Each number is 50 + 10 x the weight over its row's rms, rounded and kept within 0 to 99. Layers, rows and columns count from 0. The size before them is the row's rms in percent of the matrix's.

# down: layer 2 MLP down (transposed), 256x64, rms 0.128, rows 79-89, columns 0-63
# up: layer 2 MLP up, 256x64, rms 0.147, rows 80-89, columns 0-63
down79 102:46 55 54 48 64 52 60 46 58 36 29 49 60 39 63 39 54 38 30 53 68 47 49 59 61 42 62 58 50 53 29 63 59 50 49 39 57 42 46 33 47 51 70 63 37 62 52 54 53 49 39 47 26 50 45 33 51 50 38 47 54 59 50 43
up80 088:53 45 41 44 43 60 56 54 59 66 50 67 49 74 52 59 43 51 45 63 57 45 35 40 53 52 62 53 37 50 64 36 65 49 33 48 58 46 51 52 43 54 70 65 47 49 57 39 54 43 57 59 54 54 71 42 64 55 60 37 61 40 71 41
down80 097:40 61 61 54 50 05 45 61 39 52 41 41 48 47 42 51 29 47 48 51 40 36 46 59 41 54 56 33 60 40 50 47 60 48 45 44 50 40 43 54 57 52 59 55 35 58 51 37 45 55 52 40 44 61 64 37 45 67 47 47 43 47 53 40
up81 105:53 38 43 43 43 51 48 37 69 61 62 49 46 47 40 56 50 49 63 34 58 33 32 35 42 50 38 62 56 55 41 42 51 49 50 66 54 56 62 53 47 64 58 59 65 42 40 53 58 74 33 55 62 53 58 56 58 43 63 46 64 41 66 46
down81 107:56 49 55 52 67 25 48 52 44 57 35 38 39 48 37 35 45 52 65 56 39 59 67 54 34 46 57 57 55 52 43 56 39 49 42 53 45 35 69 43 68 51 63 45 53 42 61 43 56 41 51 54 45 50 40 47 54 63 52 31 62 54 69 65
up82 104:63 47 48 70 42 62 56 72 67 37 43 39 56 38 49 53 49 41 50 52 52 45 43 41 46 73 34 54 64 51 43 57 53 63 46 53 53 51 62 52 32 51 56 52 55 43 28 49 54 68 38 58 55 54 33 60 50 59 63 52 63 59 36 43
down82 098:67 40 54 40 52 61 45 46 53 53 53 47 53 41 66 58 61 39 45 53 41 34 54 40 58 56 78 49 39 29 61 32 41 56 53 48 71 51 42 50 47 51 66 64 46 55 67 51 55 55 54 51 49 52 49 27 68 49 49 43 48 40 66 52
up83 108:44 35 53 67 35 48 50 69 54 40 58 33 58 59 39 60 43 76 42 59 63 50 37 48 46 57 43 66 61 63 30 38 40 48 51 28 53 44 54 50 41 62 44 50 40 42 55 44 47 41 38 56 61 51 61 50 58 48 34 46 44 50 51 46
down83 104:43 57 54 50 60 60 51 42 61 40 51 50 41 39 49 29 39 33 46 38 57 59 55 48 48 55 59 34 43 54 38 62 61 52 72 55 59 65 63 35 46 38 52 42 55 62 63 57 60 54 50 62 46 53 69 59 41 65 72 36 50 48 55 57
up84 094:49 39 41 37 48 57 52 57 60 70 49 63 63 54 61 56 38 42 40 43 62 54 45 55 37 57 60 45 68 53 54 26 45 47 54 43 64 55 51 58 51 62 62 69 63 65 49 39 52 43 42 66 47 67 55 32 58 54 50 34 57 57 58 56
down84 095:62 61 51 52 60 17 44 38 46 20 37 44 41 48 49 51 60 47 51 56 40 53 61 63 58 57 46 34 36 38 48 58 41 52 46 52 50 30 43 49 42 58 49 42 52 42 39 38 60 59 48 28 52 48 46 48 37 52 50 52 62 43 59 48
up85 113:56 42 59 50 41 55 43 52 72 56 66 49 58 53 51 70 48 51 58 54 36 38 48 43 37 66 43 47 54 33 56 59 42 72 51 51 46 55 53 56 33 49 64 63 42 52 43 33 56 37 44 43 52 63 50 29 57 55 50 59 60 61 61 69
down85 105:48 44 47 68 61 64 75 42 67 53 44 45 58 57 55 24 52 52 58 51 46 46 57 60 56 56 46 49 45 47 55 54 43 52 41 50 43 37 51 61 45 57 65 41 48 44 31 28 54 53 60 29 58 50 42 73 46 38 52 52 63 59 55 45
up86 103:41 51 49 48 39 41 56 58 59 51 39 41 67 52 47 40 61 42 60 49 45 53 48 45 55 67 41 48 55 58 57 46 65 48 60 66 53 74 62 55 45 47 40 58 47 54 51 47 63 53 45 65 55 45 41 44 74 72 65 65 46 48 48 77
down86 097:57 53 52 52 73 69 46 60 52 60 46 37 35 53 38 40 30 45 45 46 40 67 36 36 50 48 44 53 37 39 47 40 48 61 54 44 41 53 48 42 22 54 29 46 59 62 54 50 44 57 49 55 35 41 49 59 48 54 58 49 62 45 53 35
up87 108:72 46 65 45 37 51 66 53 48 51 57 60 58 51 52 70 37 45 50 58 39 50 41 53 32 44 54 52 40 39 48 49 54 47 40 30 53 40 55 51 48 47 55 61 73 68 54 45 59 61 36 56 69 58 35 50 47 57 62 62 66 43 53 54
down87 110:37 47 64 58 52 56 55 59 60 42 56 32 48 28 62 51 51 49 53 48 60 51 48 66 66 46 36 55 62 62 37 60 44 59 57 61 31 59 50 48 61 53 55 37 33 43 33 41 55 43 58 47 32 63 51 52 62 45 41 42 38 39 62 42
up88 124:62 37 62 55 31 41 49 63 64 42 52 52 47 49 52 54 47 48 26 59 61 51 44 41 48 42 59 56 35 62 58 50 39 48 48 55 36 43 50 69 45 48 40 44 77 54 51 52 50 59 34 52 46 60 49 41 68 58 72 46 55 66 54 59
down88 126:66 49 38 65 47 70 41 35 45 59 47 25 51 49 56 48 48 56 55 65 62 62 49 55 46 45 35 37 46 62 59 47 45 53 54 73 41 48 52 62 44 62 49 34 43 45 44 54 64 52 51 55 65 57 35 60 53 41 54 54 69 34 47 42
up89 120:44 37 50 43 41 49 65 35 64 46 53 46 60 50 61 61 45 48 38 55 58 35 37 41 43 48 41 38 45 46 53 24 37 38 40 51 76 43 63 44 52 49 65 62 48 50 35 41 53 40 54 45 55 62 47 34 71 53 59 54 56 51 61 53
down89 130:55 47 57 57 37 80 50 47 56 41 65 45 46 51 47 54 39 40 70 49 62 41 41 49 45 64 32 37 30 56 46 54 57 40 51 39 45 45 45 50 44 58 53 36 42 51 51 47 36 63 55 50 41 46 65 63 34 48 41 35 44 45 54 29